Weights of a small GPT-style language model, trained from scratch on English Wikipedia.
Size: width 160, vocabulary 4612, 3.69M parameters.
Architecture: LayerNorm before each block, learned positions, biases.
Training: a variant of SOAP for these matrices, 4462 steps.
Each number is 128 + 32 x the weight over its row's rms, rounded and kept within 0 to 255. Layers, rows and columns count from 0. Numbers have three digits each. The size before them is the row's rms in percent of the matrix's.

# down: layer 3 MLP down (transposed), 640x160, rms 0.0884, rows 285-366, columns 80-159
# up: layer 3 MLP up, 640x160, rms 0.125, rows 286-366, columns 80-159
down285 111:138124167098101158145125108132062090093177093156106180132153122089127129153116100150111075103143175172079163139124122116170183115158082119133097157143126116105101178150126114117139090084106130155089179081145067140153132163108145118194190170
up286 109:104176111065100104087164160082158168129077168119150108131100126154159098147132140144106111103120083068118164129122110124135124159144096172061105122077166142134220147182077173170221145090157144124114136137135058094140154134137140134136099067
down286 110:105119085146131069124104114123138134169147092138221147150108147127164136063120120165167133225100115083166125202108119101151130137081133121095113133102151112090112089099080072197160162144145153099154142132128166151096125110147197153106127091
up287 097:179145113080198163122106112152121206167134083121066200117078134128128181187098111138092200115130097147110067180186094159182121177168143166132156166063157171111174182143140166137121121110133114146043104070113087111151144098167131133076119115
down287 091:158140070131129130111140121137131101146151135094159121086109143155172162157055120107103162115105099148137115103128133116145111112101096155101131151182083141085106172132134146103117233090110136137090108090041075093104139129150152185148146130
up288 103:127114122147164120114112116131143119135223157132150082116120160117136184146092095105085163175144149108150079127156146123117189079128147163176108074134178165141134098122142130089081062073125142159142151134114098170137116133123163158155152148
down288 086:182137085131125134154118142132080142182096117200094120136158081118124113121150109076214123112137122119119135152066145112179097160120123137124148158093105101061151144115115160100134068082096097174161131148115113096115159092135155154121126138
up289 077:111171160102170145164067120098140135149103114147110137133143115172121148158157187140043113178138183145158127113153073152132182054138133108069081164072142120119092124111131120149086135140097121168106181092127092135127149176101171126160130068
down289 069:150122109106162143073127135133172115134143117138141148137112156090129109132118114163189102097107178193089167175073156131112118198120127120124127181148131136133117163054108088127171159093142082179139132166095151149124177099098149138081133120
up290 102:147139143122126132142106115149121140115123114106146137170107130110134102136123158093075129202197155127109117096110099138162191118171110168100146081142105214093137103188107070143144166173185139096185140080107087161196109124137166175085152146
down290 099:024087089112077102131118157158091135147124142050109156195136104137147114174106105096136122165124182111099128113109106125112175127159057136104119171113150118145114132101185114132122144162135155108106156172105144118206132121123117102147120136
up291 100:077156145143099169096145181134166132129114153096167123102147095084130139144124104108141137125125121095140098105138107112088122188135142130202116140109099040081136118107094129103088108092144113119111127164145175158090137208142159189129065093
down291 091:200184159111146122158128144132137132115106135157172189122144165115162160152153146103049122212143124107102171128095136150122194159120071069098138082165129182147111128093109084146138123145140205124141126123126118163086124046154135129095120148
up292 104:111156108129170095130131150117057205165133186154136171150093083115089156135202162094063183119133107068135149150089113136072085087095171128146138177117059172137123138151133121088104110139121153122094128117184146123119149154115117154161134143
down292 110:109127090161148154135126236061094184117082170160091183114159162132106079171129171141156067115136120114048098107127146139165062140170129184083135097123108111147110126124105166107114127115170119155119090082180145134141144124120112131104078157
up293 089:120046085137121125153047157185118138099062114118176124120098122131173142122127109163097087170189164075177188156128163172170178120187160107125124147142101089181096118121101132178091070067140132176104175100140146128125159131140107124125138073
down293 089:149171131061153114093091134102084073111154136132126110093162100091077101201078109138151076128090104161114168078112109071128140118137104122077183098162128174116121081155131130136078159170091083122113041127116056166107148103078167138191125089
up294 093:152109155149132196132150170141147168094111100105149100182110159096113159095144126154133094116190067130132130169180146166101113076106127162121121084099086119154113130126194175119083106147152072126141141091121135181105130185127114103074065110
down294 093:128172117112136131155139111089114144142123141150131187124092180192158107141097109168182130165083168165148112129116126144125110137145102091181104128141127131138103115106160094106092118128133163088154114104130075095145172123126212107138211161
up295 092:143133110158146141141155128077153094140142162085140117077057121105136164173109081141154131102095098076116090076114102170134177147218100160182076119139153117107112029128107147134159107186123168134151134107147136083132141112095146135218139132
down295 098:120121120125136132096118205122153106111128089077112105102121147078154090136182130180140117130132067124139160171091103116156087119091086079123142127149091148148131092154111086152141092080126115106155132098095180106127064126115168193171157131
up296 100:128093149108149082089111151218140111139109137199148151124121113154152163162092143126081094129112119131125115109148181113164150113136108076101185127133116048119142127148080135133157114079130116095085170125214073163117161092168130154159114126
down296 101:090108123109096173103091050109098156112106171086126123112158101094195111202157108110153117119140095148158130078110084078132143142150173155093121163086123162158139169117171109128104099132122172183102074155123184120093105060129152137122099124
up297 089:086134081107165127089137123145121125142083134101161116164136192164143080124145188148154131122084187101125079094099103093144118122145102101074096103129113118201170118104120074061116113128168104175106098124127153157111116113164158131216117128
down297 100:101147130147108134078098158152113140169060152115114066122116136079137137106193120047194155123103120136117103200073154165103104153103094096143167131094107113122154150124087158165075150121125153144206078155123149167146088084082145131157173117
up298 099:097109063134127059132113175185125111119163148088110169126091157106143059168134152160134138135041128121096044173196126124123112127144173108105067123162109120184051149107141138060107107084137066089105130093140125083141095118162189170142143139
down298 106:116144148133110212155150090133120185110139070175181060140135142090118183123180118114105178121171115161101148177094119111074145088045114167145093094120157136106091063127126098175092212117081148083178101124155115136090135096124123134170194109
up299 113:104146141170129126192138124185114144142160155100122104110150117139088169163169146168113127154155087148131100178110105164110118150142130121122121092140168074099125101103075072110109130169113110124104136169121119054057212168141129165181120091
down299 102:140146150159098128101123134121144151159067111112185103124142071164093113129091111144117091120132133180134162223120140128095111154197054090125151114080138148129156127113093101088142058119107119086075120160160142109166137167096093137156117107
up300 090:137108145141129147159094142116115168112116105099178096135069142105182125141156114129132160114123044163187101119139122109187158144078164110096132145109123198124171045193092148151146128084138197111120130086119067123163106152146125126108157146
down300 096:122149155158108130085154137097133110149129166116135081160152112115134122120106154159095132099151145108140120102140150051148086135135144097099077093109140171105056148184138163197127110176109108174152100203128203144178093158120122108180117123
up301 109:197186193140130127158110096183173132115123154105126101108115129151129146177152142123109130181139152125144179123131113126121109082084188113126160059147062096125134121150150114148084143128187063135104106123061152109109163136145110138166140122
down301 101:122118164164165120151098137131109133150095116121122143095129167077146149104125127128165175128154127113126101133148166031118165108157117085097102130164138127155142161084218160055151115179098146092072136136172188115119135075135165127134128189
up302 112:122092113160151150133097089070092159144077140137143143131135199089137076143169173101168110150163091114171124115124116124137087104114120124151071127165131097120095129141142119105127096183114119099222109108129143166108150070155185081137088154
down302 104:138069087136100128155181171142136093090109107106119154168158185148144080121118094234119094100155114142153119154137172097164136096142159119158139087192158169063103100135084204166130129121081171098085203116155129193136099130177123058134117130
up303 105:120119132151131114125130153128144114161128116147162093131164066163081084139155086222166156131134162071144107118102095169179054079138125091166111071189163086114105143071093072115120107166170145173135112091143097111100147163124144126162070130
down303 114:168095140176177097135178132115106119123125124155142146145138129158101130133187075140135084075098115129118181131149227150127103205173116134080218171150090101124140165109151121133144125115118131195103178115145102119162071118092088084164136108
up304 102:139096107121106085156090159082147138167078094117101156122129136129143108178116141163119153157095127135075144114074114072177112103151172162070107139109128151066107129161131134092137111098170132137170129037087170088116140125159169134156123133
down304 104:082105138117134135073127094143114142121174129119125132136121105108135095092118134093167125094183169136136128142190171168037129168165142097141170184114063101108151138136121098094122188123112139113102063143148147182155115149158158143237123160
up305 100:136149125182128125185110129206133101155047129118129126115115154126096190168105135163106127086114109096121148142169139087052134180106079125128167142187079096087102089163140149132161108102166081122139149099142107078081141123177142054101130095
down305 099:098150081165080135162133123109161168123179216137179100043144152095115103143096182099155152099153128112143098079104110093098160152179124085152127103172153101153123139109133100140190217146116103100121122131130104115131065128137189160137125107
up306 092:112126169114150130104095104136059106077209083155129173155125152136119179121152167106208163102132116095126163156142133071137085137162154124115150174125083101138156118115122146125169103139102160131140099175121083154153094150163131178153096155
down306 101:132150173142152115177156090125094113065164168106095106149097183120130100174118114100163094151062076127085030093182103160083139107097099141098068138117159128153113142114092150130114167134063086117109148139152161095131113128121088101073130121
up307 095:176128137137184117080142109119070119121137168157077096099152141139121143101118164148148119141127133122109134159161149178167136133107141156105094131140126162118157125212133100116175113167122158159075074161151089097093177164067100123102092071
down307 112:117122131122074144119073134180131101193124040170064154129149162176133111099135131077204121129111150149162125133095121058154135102108139148123169120118088133130120083214094127165113151163161128101094137179122126112148127124158114134106153114
up308 098:122087097143104108087179096139173088113079199162200137138082134164126125143113124129077120129162190114104117111098144121102102145181108159140194111140141123109192126159115102126145154134180092145121193135168134169037139064161134068146069146
down308 101:175136067119174109097173127098143190083103144176079127145097183102189178124158073136197100130161133154149163135103159164141180131166119103108118136151130087131075095090117146101095168098158081130149096125128175099063150110129096086202160135
up309 101:131147160121108138138115128182105087143153154151097086116136176142118218185134138153105105068078109112116096106117163146147146157216118132164148090131127132186090081143142156144145075181116149094096171139134174147130134171163144141141148134
down309 104:168109140111099147131139158104186151141165143142155082079103161098134114152138137141097103104182141175165115124091162093111054115190119238099181133151132111169136058085092109081175145090144120173122116157121175137095163174110093120130170119
up310 096:103118110107163145156069136106140171154123128101133131114049096148133142133129169115144095126123117077176148179174087152130122107169143093095134147103128125120115146157130153110128143110121142149138203120169119132114150156122104120114111145
down310 082:097129153068071150097081052124101140089113128158138129090124099136155104062052136131130111072116130104140112162194212149130105118121123079115104096154153112183101113142136108201179143157125135127185138135149139188167182099143131077062137124
up311 101:154148184155214177096082143117105079102161110130062163127122089150160088157128159128112157130102125106126134134095119132130126170142145131163133127147090072110104186112107101149073129166154194107097175053108079161114170120114131151110124083
down311 102:119175139114090165157093134136101095097176121139101182163093127136155107103071076124158139143153121149112099136188174167157096137145119139122156084124186131158130100072157136100067121168148121149155124140155179120090124129050161109108115171
up312 100:151133095102134124119097206081106197089133123139107143159112109176162192116089127156105147157042123147187207116085126132078198125121086142116093122103111140159171190146135137092085176117103203099180081134160122090151159103098104134133153130
down312 095:112129152195129071103108162076134104121125193112152137111184126121176146105130132083118092157166109144093149181148104126146131085171114099186167159128133163121184163140150095129188121106107083089145157071124071151149107123126152125113202122
up313 079:102084176097141111134151139102153084148158136102067136136093087185061164107096117090158115129127052089086118076098124127139140137139150083114143097102122150199082130162188115110122174122146119151087123126107147124161108125121135176106148158
down313 077:123165156158110123172127142142137090115060100193097096177133135179063071100111110138139108116112121114066080146175097159162056142170131180077194116091150119160182152112143127178101118086161131085135129149142160141103106205166137175145138121
up314 097:130138069044141166136070153072114143182087176162075140129072045157113150150130118145145116148073158114141142149097121142118169125138072092164144195127141098144158082114182119134155123131107107114096157074140150190177133075124160081124119202
down314 086:138131144127102111180134163145106111122161133156140105108181131140118142125102085144156161059101119125118144172180146088187067091060113196164159114172142146129170167176160119174116166123171125191122094122063075186166080121147100195078073145
up315 077:241148138161133141124072157122082157189128124161085142140113110127121172174147047112096093156092096113184132143094087165155139112105086088137154128099106117076119136126141116167134116113126098104089151111154118121098123146136153197087087057
down315 077:111116140098126127120113114175072121161092140174182104161127114113110149111131161223115160168155150110160135122171144147146164100144179160091078174100109168114121090112103169200115119125139145116102119161162136120153078129086126096145173109
up316 109:147116127190173104095089096184083110165137093189095137126157115125056159141158135127134142096108161109181082164071117106111109132180186151108129142105077163205144175138128084175121137155087144103168147107133164147131116107105172122084191080
down316 103:083168148105138119160160093150116105126103138111204142074098133072091155155126209127049162146110145218163093118079141186050080193124157145149133102099185103115121111082131112108111127124159141067151137143162142227165146150159125169126096116
up317 108:103136168042164137162102137130111148159153078139121151152223110149129188099156180140125111104132121096157104164196126126110135095113144109161139094129095125163082159092149127158180139084166144142109102080133130121137114135107123170164121170
down317 110:141047125146143132102143165186095146122157080192110126133112148122152097065156094160164087170131096126122089089084122154131165148131118170175115184120167152126132130092103144090118140173091121131126095127108173127119174180145117150185104182
up318 102:104160058144130162071158128177160144134138135136177108143116119167170163078123150152119151161163129117146190115123159157197146136179105118120130124212095117177122128089202124108085096193121123133109148125121139117132174100116125081160097126
down318 100:090157113182138163071101117159037143134032127087153133166178113076124130164148110103182154155075145093151130187158129116166040128153107134107074065086138122133193107136121147185115177114161132098118059198134145177155095081132135143135103154
up319 100:127143116144078114132120150127173133156157122085125131138090055127113156088100104170119135158157120183152107153125105078135127153131190124112162117176117131161081050123074110174089112137142105130110172081150124140141126121096121084191118079
down319 108:134170148106150096158154116120141201155165109088111151122154116145177148114123145160081088184170130186181147182119136125108116118123106141116114129146137091132147117154140142090136108086137165080090161072135164132144145122048086101138120117
up320 104:045126121160143128130128171093150132093074124080165136147168119096121137083138080109118158103087109117169158142126116090192200132158142154149120090079111122170163139148125168162160163124156175136140177084111140125106153114148126144138084101
down320 095:131107143156125155174175157135095112105078078086062169109118116106199105150119149130131157104101132134076085204100079143127138099160056150092137119166124149141104087201127075093139083129111102159157119136145144138075130166152108163115126174
up321 093:151155126142123146135138070140094120070128076129121203129113138149158137115151112185172141186115067103167125103121102173084136117107111079107165104111094122092126176132140169158088141159192180143091126087110103125086171119144096145131084116
down321 090:158169122134118133165105149143144146138162092145135108116134151079150158106185112185152147137178197120097151199071121124178110095069124147145169064113144134143179097103170125137161108162093102054128100139126118108137115132039113150146168173
up322 089:164146139080068141093086151138161109159140145130145149144106114110192089138085145148136153150078139129144188091153143186132149119081177125083099132128119120131114104098106120103095163036164137126130068106089105131173140184094122138131122097
down322 061:093069111171097156139127120123156160097141131139113129128083168140074149165132105186071121130153159164140169194117147079134196149071099141135181160050149146100113118139147116189108131126081159173132128141081072114162150133115163113141096113
up323 098:139126154125160148124130168084117164193111155128118126134025094086090175135101135132118111126094143089136115116138185159131146143159130069173071153080065172132131176089139129091094121154128085122084106157126180211101087128118159064148136155
down323 089:156137095100122156123144198133183152133114131117124125170117151136050128147122119158205160084117152162108137157064120116182175076179146147121136112152152087152138104173143118128108089093153172117072062155106148150146088129088103157131091125
up324 122:135171132136167122155162115124071162154074134117157122092109156125117105181164131104091193161127128094140147133124113148111120128161139168118122095082106143155130174114174129145119113129132036150135170150107160119121127185102131136140068130
down324 126:117082151149083133113111137108126154211125123140131165163134085106171182072093158116149130093153079129154198083105100144152127141124145160091119105140132136129113153107147148138104120097086188093152155101185120124058154197046119140127146171
up325 097:167152105085073117084130110113082092137161141079119142158131169129119122125151139108140180154141107119075093074113174131146119138068131093136173076187097117108210127108167153144171154154089131172073136120169162117118152181142079123136101021
down325 117:139171172140127145074139126136156124157150131162131100084163129137108153126163137095110069113138131176118119112123128068102067134088177078185112118090158136147086078106161101149150109130117118084194080103154083144144192129151098173098082138
up326 097:145123130142139171104156061155126144118098150113173139097095148097090181151159102151147175076152159103171107150129043136152177167139139211133101162113131131119144123126146119151128129176155112164140118090177149116115071097152111111075094140
down326 091:183102170130112127101105091180134148148135139156107075127133148081189121198113107133148108110117170165130062156121122177135087174128112148081171154170074176142098140109133114132066145168154138166114193141108182089148106084104116171082132129
up327 097:165171071109124160138087175077092168111136179095169134164130121113122156108155158146130178156085134163115045200135101146152143062164133180080137159112106106120173169119063088107078137179147141132167149092132135124162094144114122108117133116
down327 102:131158190172131167096163116124158146166107135132145122169154142113124109160139177144077105089185124097131131179152144106115104162080148151132157119103124145108135123136148138183130121116183176143162084132079129090108169144110095161104079097
up328 100:089157174121117157114162096144106159183166158124125067134102136117105112140096162143075122102097174100131146097131131145143173149194129148092118094119164145117155103178127088122100108110121105103142170088133082144083103164131087152147135126
down328 100:161069067144123126110095120099142125130109118157097132140131167134158143116073091135155118190118036176103131191095140187134104142146107054121149150112107180124164111135153082133148129132103117180103186128134143160132155083062091133151158170
up329 107:099182131142121102044124135102129141115094120074104120149087109138159118161171122174126118133087165114136117079131153064145167103178128147134173188157094116158134081154108119121090075091093146154168145098140090183112139182127075143155163106
down329 114:146134141144101136143069155160098113112105110184123057147093141115136113198117113115115107135140078108138129129131193153107147142105134149138112106170172140097119160095187201143162086136121151155170148159137165126148120114117146126142140051
up330 088:119136051145080065065140134169146167160133110130164141117163101104110181113110111145139161082137103119092134106185111149097103142135164156184112127140058084111096087135133122186142140116115117137184196099070129152152100149148154115121212074
down330 074:103154173084138109123162136096120119082094138165090081114130151087210114100124108135141201105157132134088138145129152129133116161129084129116060170093185161135186159107117147141168117112114167110133150145162179122108047093155161163117063129
up331 105:102160140154202134137113161097177137076100078049122116138140147152084161203182133145179129135125129179176138163172153183127170106107102161086139142140052198150168064148054162126102109094173150121142123097103072102104153155120146120129143100
down331 093:166123175141158107117075143134120097161130106126205110084105172114157147150121154121233170146110155152149110117129165171155114130071137164096144139102134185156083177157099140123145095157123139090062152114101111110135096121154052123093124133
up332 099:098126149133153121150164139092077149122145152071170191147157119081110100144064203153156125119139151107147193115162093179101103106112136163121173104066120076152164138147116178111147186058108089099120180144154125150078176209063111154160128123
down332 104:180107194129112143144162137191143114168108146139140144157202075205140071110108164167166148093146140149129099083127151078151135145175048130106151157122156155080114154095137138127115083116119182107110176050161163125084123077117087091173169171
up333 105:078093168136203181182114169164143164123112064153097142145125111116108138172125150127108141108153109130169137126061135184184169110144086124055162115204083090164107171130108150123216121122186103092111140130110164131114119078136068098133135140
down333 110:154063118186098177139102142092201172117130145108144120131110093167125093158160122123151146072098104089125154181119178109103171117217145190148106132130141151122124153116183130092192094149095155142115144158099147146122109121126081178129120052
up334 095:147134184174103119128116176095202155105174138092154116117095150148136129084177155114132135080148130148081161133158134125138138181052158213103144153141105157202193103104132132145122124110099134097113130110053132159069138188126115148165138094
down334 101:111147113103138056148130095096075105138146147166149123131179134190133135174152117126172126117161180198117137108073202095121147127143144088150097152155156168181082144124134106138087029127083138094152129142179140090114103113086122103114179117
up335 098:175134112190165068116120127102142146102151152129166124129081099211101106199112179103118123157123170142160132122136081107154215050136091186159123118132131089170127100085175083092139098093112128116081135035191112141109122168151107087108101115
down335 108:179138131105149105110117118171137095180089110120106137144081144156122103053120144162167101138123106126124163123115132088097066200132125107116133131119131181166142172127200112154166107142077120099154105173130174155123205126109124140100102049
up336 099:120092156112133201098190134149117058127183153186182123100137080114098175153123125101110132069069139093159182094160089168205134116141108159163126103088169125153115139108156134167126153100139118149177123058148136110129099128109152107125149122
down336 088:196107145145127153132087142133142078119133129144070154135135157068145133158139082136183067158136160082101123134118157109190130138126063109153094119100101157138176192079109170078176158163137094120178141139143111145074181156087145102139169054
up337 102:192027125116110095114155141161087172146126176181123169150138147065194169124137176124173123140137128088120155207091114108159181133138130143101125091134157102094122138123144102113120140135111104132130093124112147070084055144153110148160131118
down337 109:102085109168138100170179073078088125169113189168154157132096141145173122111150073140155119171100111135144095171061128105128148088105100123100090084146132061106123101174120147168122069119069075162118196087123153108107123101172115103154139145
up338 097:106149124064147096172119139184167056104129156111142133149147148180118155085055149125106107131149096158155146147160080123126097126181157160147114149161161139194128134155154130149161130143145111114160191123080072134129136084161092095078119088
down338 096:120092234111116139157131150135129137122113122121143159121133145113124086146126064101112143137121173156124159166031125152150119110158090080098116200162111146176132182133155170092083097139143133129171139157096134101105102097138145113086174076
up339 103:140188148144117166170110090086085111184091115070124180169154135129164147167129115128123155184095090118119146139098088161100149160142094080188138142063154094144148143108115082132188120128146143106146166103098121127139125156114167114172075096
down339 101:172140141213086087149106131108150153141101129124152147185115168106146130093216127174111130081145164148056110135127185141142135066095112135127111067155088117150118150118127116111140143075108101095105159099135174183119103165123125151123108122
up340 098:177098126153112092131075135142190113127086101106103208179073095115108186135147165077094177183127127150143122118092162093116105109090084093068125157144110166142157167149127062137143193116140078149095109131118141130138107104137121132110121093
down340 093:102128108155124142117137165129168146106101113143085141152138124131127092086153097100146083113138094114148099115135173089132170112118138076155110128223129144124104163166174138145202147105067211112048132157124130131148099197114134135165117146
up341 105:096127129176161154182115099118064111103108147117070173123121176164094109182175135083156165154112132166138100108170135148149141163180152135105089104096137080214123149098139092129107080120217080142113155112062130093033099126183146114160059116
down341 089:122168133136136077036114135118135103116185100100171061133111076091077129087105165152124129097126090112112087111186143145155113079162146121169145117135165077135182130158148153113092125159101121154159115076199148104154100206136092114135153096
up342 092:093095145156138125117123111213142128131140123046158171208088094142133092120133124081094120157055126180143207082181155060145128189159083152166136123095128114102095116130141135126163096072171094086139101189116132095156079133187169128150124147
down342 110:140143120103126104158130112117079168159126107124116040088130120153106166079176142123154132119143141159155103139162130108091140188120124100141095137130187183131091145147145057084178147154051096052140158139135105102133102123127051159135146162
up343 099:128120084141126145121152146152146085179159099157114124157092085173078136175127177187118122129100172144153148201153074086187161134168149108111156099167109117147142148128127115104089112123131107114129133165135146178088183164118101108103140101
down343 103:137122100160127187078139174157132135074141125103162088079116116090088163131111122155136121136088102113111148184103151103148167125117114109114080135151041072150122152084150143195131170148149143112135109159108159098185103080097155131118102124
up344 097:138104145084125121128134108169180202094166091079141128155169088114076138170154098160080102127102114174125111128089138156110102059127121127158107086139161162158121171175141202053109209148099115136140106099173180086079166148129136110119124166
down344 101:088194109088183134165178056140165101152114096118189121112142066112124103106099163097119107154136128093122082158101121114113123095095158065160100140118136088096037132096184158149091099145091118127171075102183127135151086160096134156161120126
up345 093:121161182154074107121102143180116141123124106097162128132138095187103104091169149149109123151229163141074069128106088079139126093168172111137152141161127155182162076134142135096122127120148142073137200129124163089144090163088147153142114116
down345 091:084123123120121107119154141214160133117153116147121134154142130113120090097112132079227112097126146140114188170145165087117149169125127108161133124102098101110141132095131137129113081150125151111186101225115055178174151110128144127100111138
up346 099:185168135139128170159127185143091093131130131130176181125131095074059162111154117158084089123126131163108097145153110106085152171104148082128170096126114100090126174197173157114146046108112111131071081115130104157078188187122143129124121132
down346 103:146172121093144123117152128116102174152143163169105137074159150099125124095122127110133164142142204175153127183126104062208172190113096120119136105108124184137082095169132144103121150110103183126122153110091105096068169124084138127125201160
up347 111:133125127142152094178112158139141170097131169111167094168173134091108139165073187132135166165121085161155138131108145091092171032113156088087194138133172110119110053120143122160141085085169109132161140110161107159136146114139126141098098073
down347 113:113120072134068141106119136147121101116141129075132099128171104151152113147157083089167140109105101108199127043102142147111136116139143107127118139130103111121117097130165120121182109147156123058147160139162095112093183143055206120097091155
up348 099:097143137122168154079072154139102170179137144131101078139112096115166113125099095108097109108050183155151100173172170138103120138118138143179123139157056118110096074085145146141150098103156122125109070149152089086156142114207151155165127125
down348 095:143111122089142172173069124155138097161102098133160126085113144152155058135172108159115177071197077149160188112098112137100149145169104079155086102153152108062181127150198096102130111166075152103131140164110081124137138154127076174116134065
up349 101:121176155101137132171122109110156094116159086064122150148163175165140208111104173186121147154106138147128189117165081133092101167123168140205148136122097143169098121138137137127092128184118092132104122149140081152092150114140135137161015087
down349 115:098112071105111123213189146093104070155062124156154101134117118161158117107135159078171165120120151099142125094108124124172113169095146121129124108080144153117084082121104120093044103131132086126164133082169105098087120182131155190162110114
up350 084:136114158155129092124131171159112172177159124166111194157137101133151181147131139099131139167077125121186102072097137146157172098131148117107132125111137135108126100131123149113127085128136163134145029169132145094079057089152153128179120124
down350 071:103116148100147127093115090137161069100093119110106135150174164124137028110117105167119118172141106105114137192141131157130122124097105094142076204131149138098143143106100143101104160125087191153064068157125167203146120153138038078101173080
up351 096:158138165146105151097066161073122161147098143099153163167126118090156140102162131220127086112091109120093105132110161159112110113084118100113079127099122104114149124141145161121159087125182123141061162115149146140138199158105158158109101134
down351 093:121165164149093153166108133109170138142152119107099093112141158118152128118116106097099085089078120141126135126122088129153119103168130171055138142120121142172065131167129113164066129098116126126147183109098086110102187115103128121178123119
up352 107:169141138096093136096143116198137150209126163139115170166116149142080148158099094204093155112130113025141151131108127079183114159167134127156098099089147109123075180119172099132157076104131142138089086112157155151093166138088089107164095096
down352 102:189199187106082137137182216126176088154114116103116130185080107091080134165177102096190124130136127122124150125176146148110169129080153119168200148155102177130176147110109137090090139122148143174080102125120115085094105136094132122137161129
up353 093:114156065175178062107136145113197129094106160141139150147173116114123187062122147127112124137193130051154160077128107161133135143132082090080111157129166118187157097142185130163111146149154129132121155104056142133160127031115097124177098085
down353 096:148168112118068176152166090128126113101134051086137177124164053155114153137131100151143139150091138138200143151097081097174115165131124072129168159165155121144103090158111122148139171138158127139106085160148183115082117103075109225193120126
up354 116:169134172161160100114092181117147153088144115103090163191134091135123134112132086156146133163104085137169190128132097137086106104068134143089187150086146133104142142164142114099161167116119162152109053148126074102156161156094112145123141122
down354 098:092059159142081160155081100092145157106066093102106141124091093172100102090068143168129056088147125138118093143107141130123132090114081085120144177140173124129163108203198085181129150055115136158112127132164125125105140107140198176093089148
up355 095:122094099175152138145132095140091145181114176116149103117111133117094177137155088117132121121077213145072057190117121103099126155177146102137136095155133047096125092134091170077101075173138107155138165120139150110084103136153151081152122114
down355 088:177052106131167094122143094129129129142157132126094130082098167124109152118110169065130125123136102078124071133071105107144122133103093143141155093162080118143119174163140107168092121071128096111135060100108079131144158089107118108129195090
up356 104:103114112142151119147041150179112155142149112128188137157172142192183129114191049146114168117159116149152116077079063116134123058076088119194071172154138153213097149162102159104178171083191113100120129114163171172125118124143166088168114129
down356 105:132070177170063163151202215111116126160116118091121108174097167127110137138174162196115143055098159112106141131173118174096114180095150138160119120142106138067103173108096189167133099147102106166134111113151123127130083050134088112148119126
up357 110:122129069115171126086129139132096125115103137169122122137167107154120203161128162151089119170180116082164051088158119166104107131191087123074100160165135155102155137111127170154105100193160165113112104057126104134210133109112065084098127099
down357 105:112121105119133122089135104110100092187104122098173104110156175175154133120119121121116150131168075099106172079162094077106141154157112074144131107120090112185145146137143084144119173115155167135143128192126090107095157102088068193181162140
up358 102:118117141105125139132205161096207131108130123151180122130124099141124161120223187108104123217126095130142096151135147178115148127131118122088127153106131204101142111113180129031171090130100125122109118099150096099133072127112113127118143111
down358 101:104166117136127112099116135150190160090088153130040134180121099152117060136103140130176081106126135086082108146060103123131137175123155164117153173166157118177114184135148128168096203150122136112140102109164133125120122133113124108183091145
up359 098:122124102126161123092113135096156147173106101094143122165126094141150083138161143160189148095105170070096145093112101094089164129137097123161089133114144109149107118135067175080115140142123161077058209118160094132182105145126170138140112091
down359 096:140093139134131097145123177129066126131164154151150077114100139112126108127154105072129139111093111142119117121186169157161144139083143071135136088144104153154196179125136055110124145137146093125193085096102161176080107104087114103116145135
up360 082:167091161132099062112079124196153119099088207103116178123058086137164204072119114178149149145040135097100151160091100107212124121120137121157140165136167141109112177121132170145176118136170084091121051148114161133155103079140111128097167129
down360 065:143121175152158147111146119178124140154130150130114140102120143071119109082136082185163152151134193118152209168101156135162167144059116162124104128123090145163169154170161156182096097118145112163173129105108092125176097096127091145120129137
up361 101:153097117125182116164148150159095143078154112126101155159137114124144113109106067169122074113071103142145173145172119136181163172105178159150132125105119119193142123179135138100126150096155092145090182142215142119119122080116136113150101139
down361 098:126135148175065120098161130111123137112097126116146144072126182139170177109080161078115166110125132104098110146124085141149158162161112121090155115041152109120146129088169120174127129149106127163155087159132086131171111075146125106152099134
up362 093:096088146110100124160092120149083110107147132105108157159114146100084111127087136112157120126125161125087170108124163161115108110096137093144111146125148070162098160127112107122149107134077185118132160144123136119105092125189131168085088164
down362 093:126143142164136121160130092154091082066174158103189110118118162131148044107133066153148095148081154122103051117185154137053099130108126127059020193145133129144147106051125113157130131135051118107118156114183158122151089080105181171145119147
up363 096:100189136094063146130094140112099096146121145120161129155092143103157131090140144120131073128087098116156109143143102091205177166116111152099166140124090070111129100122092142154074164130084137066068116133154095151137120144182103195084154112
down363 092:119140154096122137092090139113137126093122168096134050125106127162162106117134064120139130157114134164171160113186092129150123187176084154100106163183118101099091102111075115159120159119141132110152198102110093134147140084129159077117133129
up364 095:107159126113156151113111159150154077129113146115152150104153147131181139123061164145116093124118140112125086137186117109123139144071079126094195138085069076141170106103141088128151123065106128142087114120099076136136105144145090128175115152
down364 103:088182154116160143087088070123153176118124160134094067073140124112157121157091119179167206135059145159155116145130100126132163129136118167134140179173096079098080151101100138095130105155105137142089149113060129143104207157154149182106140181
up365 093:122195143156114103086128128110094099115149175070086158106090125124056168058136141133157134097154115055159084152151131139132143181196113123127161087158150181096101188124199087132171172113129110191092104079085083138125157186147136144118143125
down365 096:108152116126115165080101101145147142120127100136139105113106090143198082061113080178170106153119121116133123111113122083085140088187144106194139121158101192091124160168087105110123144139120157042069162132114127124114126132081085086145152127
up366 102:100133090150121095107098163158133158097144092149103114130107086114156141103136144122111144123162150097152088127158099150179126118181129143088108105177147131152187085115136100121113099176101071125161059135097131095134062158112147172141150121
down366 109:114154144136139112064097135167149154135110131114124057126090132164085081179141090068190097133106202102105106157102095165090111058160130149136079123085117136125101147104131129108154118119135086130165095199138119141153122089088161162128101114